python train.py --n_layer=15 --head_dim=32 --d_mlp=448 --norm="rmsnorm" --bias="none" --init_std_o=0.0 --optimizer="adamw" --lr_mult_up=0.675 --lr_head=0.00343 --schedule="wsd" --seq_len=1024 --dataset="wikipedia_en"
Each number is 500 + 50 x the weight over its row's rms, rounded and kept within 0 to 999. Layers, rows and columns count from 0. Numbers have three digits each. The size before them is the row's rms in percent of the matrix's.

# layer 2 attention output, 160x160, rms 0.0576, rows 88-159, columns 0-159
103:460501425476490503561545502490518447495521486481481529473493491484504480451600475528511532556500515448423448472501539530432494425502497446419511498498613373502434488538417488430434520544387523505505489561540514456394543448544472456627419471448551558605615558549426548412478491489685526559476503473517507495523482561525527508458613501544512515516485482447482512493480440480553498478550484586507555460559571453454466424469557524468576529496499449505502475531517538500518449648518525
112:442413496452499474513473561492563482468521500543453496551508413488509498553557548437512490543545558462576526491505492574440490566527397582523522554490539469446462526510511506476464462411489509474486458518480411517513497386417647391578536505465419510496549517480563569411505508509524538472505546467560481429586511431537511482493502516479461485553425511472485524548513493541525507529448486433441428521639339488546397434472476503454527508494473471477464575524385538387521471590500477
095:437469542472440532486506536538520515535443565512489511559501394504487545444463515503459476564548462448487542460499532520588506454523541576555438533554435576464548610405434487586498496510492487490533546640532517568465434524480474483540409566489576462599562454455639537527514487460514550455472427497492515525476538560512548530469613538487522452575537491455494564441451479512552537535536648503495476524505547534453401533519509536475494513515475415489570473445415473418546372458499474
088:504526370398574524506528498516524482509470496479522525492493584482547480404552436440551501527516393515459534445507517551533538403516456479507472506535477436428539458474435442585518528564544475511501398503352529549551475586470483598390468517579476457511534489485527488567508555532577399464510499518479470517463518548464485531465522534458571507526507488543484476502448512524478474531568497491484495495446582452532469504461503485547530627435405472460558529538425355418609426478544425
087:533488467479448449490522573461548434548511461487485461486556419504440579544478497493440526517459548481509515423510584561442531513461501482525527462551479518501460484534479472462505506472460548487566597610515544588385434519507537426522518510507453523418335404462591548587502421451512463457455459492476493528510534527514448511474522503485484497485521477434531484437457448476493484529504516379631505547476567571519391474508528483423545491539540492384467457456458484339526477490401425
100:450507487485585476477475498552495515524515503546496509456427497528602463505493464455520455518519460526416439465516494512513496554543527497514494511537499516511568568543464517474502475493446504494343482361540463494593486545457434493617437406593598493360535510534438389515484553667616484618481523506491453416548498513472522498565489481489451511488420480429450516478470509530501485535460557520468524439659456499533513417535480466446541474545523513494466449456472471483490563470537499
110:530563500425564485495453481530504498497564469509427462340485489552565480580561436505501527543566540489465571498548564535516520596562423499486514568480473472511400507446427499455517441442526543576524449532514423516495456540568496477430435589468500448569541579438451522445451413500484590595472512466519586531411594480503533536497570505553595442534534511502475503488470435519465487504566450521614570462486528476476538439562570449461506478477444389470408446526535447494462532555482491
102:578479512443509592515539525485516467508554538486573461535534483458529558498493450545436485448564447620531505435527474544460491550450580485574418478500493592474562503463503469539486459455583527475465402434574484549557453536547582440495496523523530374539491482415380556493548356473521642559545539502564489459540507527499484481442596496487502453493471540486485511526479440512585579502536466535434481451498540518517602535482580554500484532474422483487437476534527577616533496589497510
117:527523564446498439419438487506590465484444523520470515530500461546443494522515507453506451541560434491487475508496455452476514564526532477486483440521465456477499472519508471488524547545543450558425530401499514463499521553533462554588476478393547429578559482446457487492447488598519491596400437474493352395504552541435457481493503455452522479462379503507353498478453482527488529581569565407560461518534516514540487469379480473522462495561511467558486511587475464444637524497437398
111:471535550523466411459408485514522517417447456565440538544477552539455478503507613497540489429533604553562522442553503458491391591530545414539458510528534487516557412538543563412554498540564468440521387517508522389561562397513458461495489538569521587531528565592551494416538508534392482491515502551493491481559506516487474529525492540508443527515480471430519522473490530490545471505436540408451517555547518432488452505407423512560596463541550594487544398453535526505437486489534490
083:474453568506520515551445514486527551560492506517542482531469445516549442456466481493473508487494440484474480415432563578418481398416449574503418431451571456446481491536485425606428459504477497517545607415341529503475492550450500507417606493483560522434570558540541556508507596488554400512474473463485517491411521576532521443515541493433584468478457488488416471506449482542517520605527521432519446543435492603568574509450551532517448452506548522489477561505493569561565518454517474
096:427487528493502400504439478639512529432451474543463561554398535525470401480517577550540471500523529489491405452543521472487444468498562462563512426490508564468543497547433625515499540607483397582550570511473582504504493569566519523514461527435427455655569577426560469489521485466395557567508528485544457465528497494454527540524514576462460507579434461470468527487433537540520520511500601500454438515481436470488589540487525568509537520553510547527488476484482462561542463524574544
091:460482471543530466553481500492472523557505502516478474426502452484508485544447491497484533542454441484561446502588418499569497548436669539422514483594475449564595545523517549488511579544465415586566517411415447546500498538414500540413580510567426450483561486435447504488546421526563480514475495483489505571468557554446473461489567481522530465512559486448538499463459504516531578446478466518585545476448529541505486538514484559547499543492644469585531500606609512408490487579406518
099:571552494524456464531528491505481474424469437487507498453518528501449538524516465481547584561431437531476406507453403431494485450495550438574563493526559487466449412561431492461538572533448496385374426453673551401580473556492593446560479451449546540473576467579423483393448505479556469442489541536450497558525468482531506475494429486513467526479526499506535513532522559478484462493453509488489500508601501515504417522536413511484473503507555448576585437549539471381462466494539486
110:567469429513447520508539581447501469527497548512556451549548519429436524447475457533487539488469473515545622508512398476513520506480497524338535426612460430485514562525475474539489525557526470515482567451494531509465438517496553499449591423494550478396457541473420440491486547556451371510481483501444525596423527570560463441517492451531555479421591584522549482473566485497400469472511384506549547531464482486558556447477462437490525571451518518520446548591488478449561574449508451
108:515420527539432465609373501510570548533395495546577480571497515472404509437496496535566578516417492454515502431581430535519615476496571516504579493512473481426490541476553500465501412458481526565582409514595476478545517527530479516449461530397508511495527503558476465405530474524448425445478457491521427470512552525478501513524545472461496497466442525462466506433425430549537501556583502448518553548470488480420390470412412512521582509604497531462469470423514565491468431558457502
094:548478448499523521543497505477525469542504500489506483473501460529538518546531431479529497559468481501439523544462506505502448479525402530470519543459495486542521528507505467514472525519501545419388524451502389481597505523390449524562568546512531542557623523583399401472503530482601351368543521511515509496539507368418465502492401486501486468471477500525500499528527524451450536457427448586472443529519527521446470534543401523443475503566466500520613412514532512460416511367439591
100:416511541528516433434434475528494502512480491524456498525416520555467469535482556527510493526542482500484490523415610415451397560462419480535491540441531518665449517516537498419598539469533540511537535554496525630496437530460518518404523477591433483416479472476417451611501515478517545437496466584530459516445525490447496521512453496480482518500585570520532457497536463471501541481537418431416465496623540501500558453521507530545563440522523552447481417408569543570449579493540573
086:477465498479549467527478503479462525512496469484505459457497462456568471565519456453538500513460515536512485462476575481458519476464473391543551491505463482589467459447404579484562518481505480459487597459465651487558405487463522600532568525443537450554386415424586503479701497511503549479496495513520437439563525400434446530459447469423471489495447510515478451534558482504504554489468477510432584519512559480419464475522449528469522638510436534497495568529575555470413444547540523
134:530481458412523530539543491542506492535587532447495473454513480485555439461549448503492483516546489562525554496524506539410564460480486545498514493452621454521522462522558479558416480530481502370416513379485536467674473525446495522488507504532418467454532467457490648477628417460465451447516500422491529497506516468493493515529453557540505460524484487554483517576494541544466544520444574503535569432459434470563562483442568466537407469399549513519544487507544405439608436479493437
106:538525510502475506531508441472500487477511468471456535527522561496506499489520482516535473454476366583420383495433525459550556384516541528647481546479557622560506533476492422489432428436504618536522444594501375561473500522507396529424411578574427518593390572540461523625482440556595514521535529536534500490481499480525494495500489459479470548484487542465470445499550492510553509508477514541502435483533489497509516487553522473415433452506412407502542559492490489497454477463445487
091:495511592462431440483461487524603450519416506542433524553503450452386601536487603542477440471548431488515449529428570495498467465494463511598434535427564571485534393492500457508472537467427527532551486509535391517460507522246471505522578489498492489567625510522584437521409467473481470417514551516511496551479485491483498476516454447512558486484558511527505476567536512446522505449445595472489490519508582433526508454458473556527436497505520514527464516485561488530456497488500500
085:505500486501547581440523521428495470493516518510532507481542439490568513506471439382497466528496466504534479438513508550491492429351478539499527440496506477433506405523476468536518532463456494430574444591479480525502444518414613545430429580481429474476354411470600473479646459472640651414561513540495464483532475476553522541502530429547470526428496478509495510498550526469545524432445415501520533489476538573554463503524519528498467464461506559487559553447499548496486431489548454
082:485511434546498461532475510551466507404553476463444499485530524557471453473583513475569523495468452500480526419539450480486624414552486479522497480479525486442487442477479489537450480526546471513574445610499547513339450569463544401413458404492530515488446489546643495531444620374409497562453543523476464448483501509488506494445503521492517468537459474560429540504457464468484493522513471594448514536498525403453519511489552429496439529419383370530504507529519393537476505481515516
097:587603533514523411469503446475520443432402447557483581504500577506443578550495508486547548494495485461520568469539447473464492493540501401462522537531500423416493415460456528528554485536543499499608518550573428523514516501546550492471509531563448584409605494578563491552520501403532527419482475554429494474466540566484578405544561478491545493463500538450445504464509454512534490516535568447476503501592480520542375552460357547497532491503496615436567525430457568445495518480515505
088:513511534387555486443489496496545525524550528476444470438531442531530518579503487460427473488579570480501546507480480531449485598603451560424602490505531437510501535584573496425428493518406496553446475528527417617450451479504475482462577555565405469417483506408350587550462523418556471366474477483481498502496551532541457487451479515540500466500487479538496517527512519498438527519493483552554518513514527535501541445475541491465542570525430422475453348624502474493517534527444492
092:498490507523457426527515503520530468541454485527496501528520514422412586566421573589457560509482532470593490484547562421461425489439460493505469515445456546438467509508542514549581501471586510411553499523497476511571458503519602427562591516484564535416509490507489567447510575508509443477499541515514516588480491440500459509520437541442487514532554513547559538514497553514507497529492392471548473573425559492330383528592410452479510505567524367520499526539472497438472439437422589
079:565480402411428513578453493559552518559518476499487501530539612500436533403553562505575482429500490553518447503465550468568480440457471500432484498533478535588475483425520518503499516521529490553592399589554362571467588495484468399405483433509370543408563485555468568571473496453474489436543478500483510514463459544532516542493477481458537539470518489510526521470491441463527517490509616490554467467435482486504489531453481471482450379458381409470513510456519467520430520460413538
092:550487519447526483485508483456554454587456449448459506539514521497496520492513509494527481471480487479497461534526527413595471548543580472464504561507489479614457520478571510395552539482507549604547581469482447502407517498512522526351465458357513531428556456524516449602369523434407463506514560510505533523475471491532463507415513479543563493512546540487525498524505476451519458497504465560472478416426545505474458555602502589507583567601529565420483524446460608588487472569512583
100:490488431470446481501520505503478538544468504465452490541530533510445471448468526474467456489484588534486513411552524505478499573471568501512428453492498521450588475513554524525472529552557433503485522498557533523448501465362571571623550468527523456646516450454473381491474487512420509472520520518514461517476507444438464471450464469470536463484507510572504468527519502485475531494499451569409469465582517425512548443447462463605492484417473465506517325540656539544485345534589551
111:489616526501489461458615469509391492456471457456479521436500591502520553562468526616399483486537478469530491555551491472461478475356554428516486463462532500482521435446539527538544592573526446611474428487400495559519467513553481476536440459574444448619562535438467491551389399512479574625544488466534589553487457506537567487564523547536507477503563546471591557519491484481507513470490546455454549490517585532503508499483542499545497525405500474530475530493540423533526510529545469
104:529526486481526483419497520518520475504538535511510457414493435527534505567479466432482516559517578522521574463566530456481547459481468490505513442504516495441430521507467526542522419571579502531598465419450471459543578511595611601408578455479468538490450506561497485461638526483458571516456482519505427430491561454462450497498418452438553460453426492514399433499509528517453530553498497442561530533405494472542615464431579486522509512403502455540410480576521521554584498588559398
089:506477547559471422519456524450487482558503445455457451491456479476431502541484528569473529471444561451509429449568489486489513459510495520525541467544483543422442464534472576470504507507439457560402555510454406530623542524594479497475528587441419495512507490526489379527514531559606418460449492414512542621480522532529491434541516441512528443434588488490585493501495495527450452493484577465479511393557435513557575485499518476501520525452632580592399536553547495485498606455576457
098:494510510463583495393495485543579455447418511564504573577523530491509505507520541437555434457532544474564521468510518560597453482542515521499505489444512470431542470502563503505519441521470438448527449611534530452513577530540410576504404487575491561494501535619569500541572554548520562459415531502471449455497450515454503457422532489503533500565496457488430502532446469456580487542555490494507409586431536451467427448406468575523487452582571479521628461493534600512528365521537525
087:449537539486493479470502483519453516483496479474464483457472487521537466515567493527446468539589519460601490534516460502467589549554495439502559460556425521564498475464520603434462495453512432484483544426429489479529443524621513464502430515360569499419447488522462512494490522506496543550513447482533521519501510553532548429547526472511485481466493536465525511440456469501494500491558513337613449503487439504518473469539491508508514425519683559524650582409562517424455590520371486
094:507444504538444471601433542435463534493540448513459432468470468502461483546543506499484556543444461580527567462394436516540583557556467516544494589623566481525530416537588440411473500367431555508530598503507466514479486499586539520527528516466525513594452446499434374433610434454440543580486490535467534545478502485452529541436501530512483488525540423507510452524503525486488509504491428504512523483571506538466466422566400463465514511533446483436453435479590537445449453434481596
119:558534536513470472509496481490505457478450504495527478515479462497480560614581557580488540500493377506485506514481398465435521512402514536534433491496552494425580481538522447533493568480471516445503566419426607442503605446527554478512607382602578555496495553531516496433557616574456404534483534461508523607508463465521442499518403525481484546491584507531589484535551544511441484487483461531535553516438486419446556490492539399541486485440471452558508498494508383465507507412512493
097:541493484519516503550440508473474500491522492524473444453512501529500476542524458497549529487490525567441548468455506543514529446485537507442537439538532480451523560544523453470489458499460488601515588578490447551442486516528440585459696596478460533547391432531515537550530478476359650363484457427552533610472494559550516433526556494512517507497559514496572502503492441497481516501566459514526494531578506478487501423462414520515543438615423434442520485486429454481502448467424587
113:543475466570570547501470453462464512537581521478500480457551516505608485502487426484545470439443396569473446492465409466507476489452493510549494536552493555482578483459469459535538596450543502450389490571577417576488416480426516502329459371564488490457432459453561563569495518479493554502517535494459541560456522479518473520511521512536573498517561530524511475549529558495490472466454536451520448527427560535560464597562508542533371502434499498546587552542532428441523467427432434
085:469470470447520537503546508478509534510546448453433577535492531519523443467487504449528445497485551416536581520457538506532486535474444523434591426527507462547447438481446531493511589537445446417404525533499533511590508523545389552528427527554454445450545449437586618464560523529555490270485512463521429448509491478492479529517512477463495526480452502502419443510481439537504520509486569504554507475435536423574501463452513482535496507474491501499523602631414428498604504473454422
115:520490510458481522573527501460473537534584535440491443476515427518514477527498425506481533527498493529479480511518439552458524533496555493487488444537484457552545548498544504430464469459511493423520530546345533464568537453427516453550625521511489559401579557562595584423515601538490353435451533419493507517504535423465464476554491515538509467491527544522485489599518519506428504480458487635477498398534555461445500435467532491496468461471497437523560406561623526465530418559430591
092:516494494550480569453519548547505500466548517559581494488433553492501460519529515471506510485493511529489516512549515526494483499490596493429432465490502437509594506568577503512473471583481461426576562577520459610521535484597525515615423533649438486451446521531556425600549584400540447421480535415557491485588467513510504467509527504476480520496448493469507572510444489465537508501521566546626503533411524485450533472408506466512456402475514353579580445538564471484525438483455520
088:552512501443465539515535511458452542444524482470537455498536480512511528547531494441498504483525568443468489618486548415436466580447389455511544475440490516500447453503490567437566539523451449532426505473371483472472527498558464489447474488502518602415511514571505538617571524626668484658514517452514506554505492459483481527517485549467466507545556451539544526491432544507491511473449561467542532405442485436461523437463586419463437465403551448506459488522502466538514557519487394
116:445460518519508411458484531533570478424397461568538597619449528491463463469473544419559496531468434491425441555449524470482468514527490496526418516426485492498522492473447412503477590518414524505501477532474559488506494524523521526539507540636472517490462551526421499448557459484474561462461467531498360356544508463464477588544437437483466543481377475474385463442454490456553462547516526499499417552557486453477423455460420481458526483613455494446496452494490560505475434494467573
096:452454464555528606499485518478451555524504554519526496502485448528544457422530484484519509526507502534519580379506497535438597468459436542531502457522542490442509472502483493533451464498492475473583573499439588483438504469522578469577558522312621488463541501486509593440516542437481425522458562478537462453592515389492453600583492547552476509563423488469477546528514534464494444455417466468563570604450555499485521466469520524479500419566483458533586446474495460450429529508387473
104:498417476482519526541472533482526563549565490488500461577526496477499452452455517485515465429487458520479543624450379478474500526503516535419519460441509434520538470484527468465485545559490462369438513465553448540525464510530586522590434378501554421490456427489561619422519626573555587499523604482510467505531474433543447504500430478503500481470515549596505529524531516432487498461468420551521509525523412457502478462525451419484501524482520461493611375532548454377558494456472529
088:476519544538354508517513472462476503522424502480463486592549503473377562428465619564456473442466478469620537520530481482452596519507536448544571432549509503461510461478586494550474501493563458482461589469577498528425486615475618458549558515472523428457458444439498463407495522505512646517442511484459504546476509520546463474480520464493536498470543514520517501539544522506439483499478563472528407471443500526592530592509510510495479602474614561536527590536530559482549537514575440
079:512423434444532536461519558515531522629491521468532485519485492464553504468471496462456453477477489449472520488517540523449414531407496532483395467406453552403574575560553428505535497467499508380583492478481573482583510423503588451589460585651573535460473528525436454425606524527459534507552477515510530438484501496447543487490481537451486501480413434509471510491435508447481502510511469578519441536451540480436490524461497459540404519501449409594461533605478543553558418437521511
099:507561535477491516517514472522500469425461433479560542520478541455483548499502534552501531451548481517509391538461514496467514424511437502538530487498516550528473496544454484520448500505472569439613583500340576468498576557395521586455652643450383554472582480561507497452479506413669468404494498512467488483544509522545496464530482511483495497480466528501477544505530554509534504551425525454532414525565466472485611493433518450503453406449498417592510476540515509474509497443510507
128:533479519534568526511486501454495488470535499510482506467475489530556477573517440487539513511483408561360494529336514484461454507472402489424493563390539440506441512486475400436570496405433606522473458504391490493437472538401451480525586451446566465523458599491656474458502597580586466493453541501498481463522467465449540455483534492523504531517460509515467487536499441483518477497538416540440459527511477524507564494522471468533457469491442490530461565621417533563515523406530522
097:524573506436409507552539490531479481438514498442453510484528567519472516501582568559439467458571523529526523453542487491465421538463435511462480496474491442426507501592494500549539528564559434515575544562508492581498479548512646435408463539466461464440472410465463507620395397401518496518516467458517509488523466494518557493508493502451443526550474466521540513449452454541505503533537432447522459525556471512551573470446539518487518588453485530456417468479584484378663468600588481
110:461533473497469427575455511543474538433523435538396485450458538552479461523496563479555502526501533506516513483491579440533507438536499416445538524528549453523503485524557518472518506561496509487529409505489439382479636428514446501490372530401527634569459561664448483516485500564550462673532494501490564611447511546501511474521530469486531471444627508485586455525543487550475481472486484507542486458535486448571527497504470517489474456512491464448546426463596457500460481526489572
106:535525497551497484544518489465468461446485464495520478432492475488497535558488419468512603545429381587537483463394423523420490460509496501468503469511558447542558473491504440460394539449449502505433528521452461612569438582566485545563486519673382482480590455475452513541635487431611508382515525505504479476562466530526497464494474539522425552517465494468518509524529546487488460489450448564466554435531497383493461386449519457549552512504492484480529458470440479477532453537453525
089:488578445480516450534560488574512495427511487544523566440460523512472462492482484503492541569519631437502457599556536595541493508625387506489560442481467493452426483534461583500435463571475467466495452435604535446481450586524545469437452452434539473581489488506525533459518437445544439598451435496469425399541508567459516515527527545515462559530413484425440498465473464533543514511518429440608497547437515499476536431509559552491485426478466473452440549496439482567469611496427528
107:560493437434509475488484517559561471535490526516537523539479539467463522462475504538514490442548495510464542531541482493479522487490441464524549450510432537461525431458486536531526466467529479522485427460621446410467560475534454531597482476581584530478414598582479434437598600683512545607482492496526446423504494498459537499563515442440541500427423507542449501494459423498538559494557491487570536519445521501486485488481396465554458476498566592538530594578440596518487579373480506
099:487503517462587544430492539525507481495537536507513538475477452544578478541532430439504468500564462457502445514456539491545471523501636495526531496449543525573489439524569505485486406491469525483511512497491476551507395534416510525509536464612506397607537429444468614423545393414391490487423474465538532495507496531474556480479539537474508495571496467470518576509437490474537483560570539631531581438425548516506530568520571545541530488547426484532464518631481430549569418609499488
100:535509482592456465534514482537497467400492481522523528493506570517417495562529503505547602557417445550536494407448497427505493466520445503473504528515510513455537486475546416507481497466473518502641539652439511549488495470539625551505494606602508510565537524477422523524516498355449548436440491534443538510512507484504569447495445578467456533562502485496525522461497549530459417557491476512485483560533536529496403477522453511387399411540390383466487544491446475494422482461491482
086:428475552491495433494465534529502521510441496522479492563420476473470449498492536546516482573514549581432570536461557417458463507446489455468509490420522442519400488497573488474534487531517527587549448606431458594408417413454410475472442458607499451559437482410658522507520562503441482579494477525522455443475487515450513501426518505500503492513444523513449503515498430487494541513568470502421479592561544533522513475450458517469536594557380540444469414432465568610504517531574503
115:509506499478491467472473519547549530566402496524532541565514566468395535476411545510507491470469370495453463535445461466442447536543488507462456534443455471600568584505507493511455539490489492543438513500445444494504520456327345472556490495530437525483576467530537526567450535582569509410508504498523432502477488492493498515496455467435511513485482523543505506424486484476500524504557550606453435595373565477482478570508434587436495497580449489517638478571544495481405559475467512
090:429434418444513496523556604521497499523569523499500475483470430468526492495551481458474467557557511516499478451537506514485483477557473437518447501491491529444558471477435492533503481507519494551455581498440447478357464501546506542536546465318602517458530486526551604452416609385514423473470510439543554490510549412461545525420534567542485391615495454531488531529471481517463579524529473553558470533493594500532536473464454521516420464475516500545555451612614550474507443455503537
106:528477555455476462463549499516567485518472484566525543541502471468467517532443503512401473475553488439520532456480613492384500404481516375516515489415478395435459518463521430510516495479500529564578467559596555470432492496444624496398529406478547480609484470461509477397501460482542518467531469532490487539459483570488527500475555435518490537449541513479515432497522463521518499473531512605512513419521422505449577409496543371391481492471436421583418518570397517522520544499506477
122:498504475518560524539491464553537547548608502492537521498446528515525393398450481587502526482468487498561484486510518566417567474511441536519527522530516508485436485570440500527459422387483580507384656441468462565543430593486491672564489460562371414430532448425500370572371460468394492486490513472537489522522481530509489499512493505526458517512530493464524521530528523519522502478460552499508521436472476542514495490448539458479448446475587554485528505440506584543497544505488481
128:607558507473508458485510496549552457482469505499549489488480498491488527550491486574489503504543507568446487497469492497582357599521540569495346540548522629508585579539534469538547489493520525611449436498514416606511453525461518499468512457597468477537519521437459408557485440520553419556471517462512531490467506507540492454480458501519478472489507526540519560479484455464504536542543466591510437472583541562485617578610510558502505471498516549566463542567610558534556482468621583
090:461501456456438464545546555539489494517496512518514453518458462448447540498435533513443527507524501620495504409542549483485506512470525507505467589507534491482488534527540495534518355434551583438412560332538474510534518570459641421465543400436598452489453511482548599397476645477512377589529550495508483451523511470541466530503483534506451485523484513478524481510494504543460533494446455498557564465483444517419537446496524448511580449484460448442465434455493534554455494572452573
098:518540451403520538512474506525545541479504542464465572484451597583537431397597433464518431490606504450447520511526488494458517509482461477458476479579469467481528561473497529474506498505502436467555518448422531478506457584453468510477547577430566426443495439485543489536505528405458548413478461495485454425536521522493542475522487442480485472460399451514412483444465408502505538522537626429457525509432391432604520435423487575576546515477468540373537477400496445540466530526515410
101:503534503461510428472507502546504412464488480516486494496481508455492538522475531520488525484522561549569586362451573544423500510435547519425433430564557467586573552613572413508416486531474469439417458437524413543478449692403458400548443524516469409516514446487564537573390472557504585463541523535499425486497490488480551529527498481485508451484484494564465469513478497539521546488510464437549529565482515482470552462505543499521563391522471552460442438413521486527515425488471513
128:474396466562402534556430546465496539541443517499558445595496488445430501376474547579504503487471521463513475539489455471533483555539547504449513538512488427516520556533556492451506550522465489461543482581573416452419522496542569413510554583403521579451585531597395551430454602317476454364524496548495521572470485497506480563473516501479487522531580459518557462518484531509499509513487459440412447532517494491456472523562506522515513552512556532482558534514465574550434492493543548
094:549528559479533586481538423499501509504550493496494533481538484513531499506519462557487502460527452500534373507515506496471494406493540401582584495554519540520416434489355568464540506509492496506570507475475566460479525501528668475483493398477504495441481497494402517389505619420476472553470500465469520571453491570526498447505552502491560515492569534476510520485506499478478481507523570544585659456389620550493402532526535524513497542457545484510538456507551481453470490617428446
101:542445465434518538497452546490600475570465569503571468475462471464520527454503426462509516577506522524554568539467519519594541496589501544536535540550463525557479491476509531504507509489509492411460417452501446485538493508386506421497552527590554517414642527567524482471368559559510577458432488418493501489520526486458556429537520485438502470490468455499499516456422428506515507546552510494627551447418573400555514392425544465494479521454470462442543553468406456426563487475426433
101:535463461448495526491484560536557458481459520563550497538499514479466546447487504490517525478531555522576474474545506536558530415490543476465508445528476478527527479523574471462383519552449540504474511415331408514586513524573537647487655568622424523424537491542382525554500581410453629387457478510499452458511529525491525498508540510484536489489437515440411523506493544527540478579535488470475512506506501456606500521454474539510520517515490597413464511409484497488475447505511479
083:483441496485559520473480479471501523588566498462490483492477514490564458523503487499519422413523487415517481450604539512453509469455600428563553396543483462443562463447406571532510540606502381474508501516466446538415488512443474560473506474493473488484511524583509573431407612426550485372518515554493538563506500494508448550482505501531486510498578487495546460529510502467502501465432555555606598465353572498470501500488595535469533523507468450536510466560544459491451463603387434
065:537482472502417394540508583482538431466499487458454426499486436478363539563494533478496567583455521332511375516519552525550504482509600456456484482458526465530534458495500536454498550596427492583524477518448500422387530445512482609534504465468455485502527438464489455408568487444601485488529537596483466405565496466471550556483456528506464538539403467517461509529517533467538479499477537521438459475522450466458448452538415526479564491558465467477503512531491566557426424517529598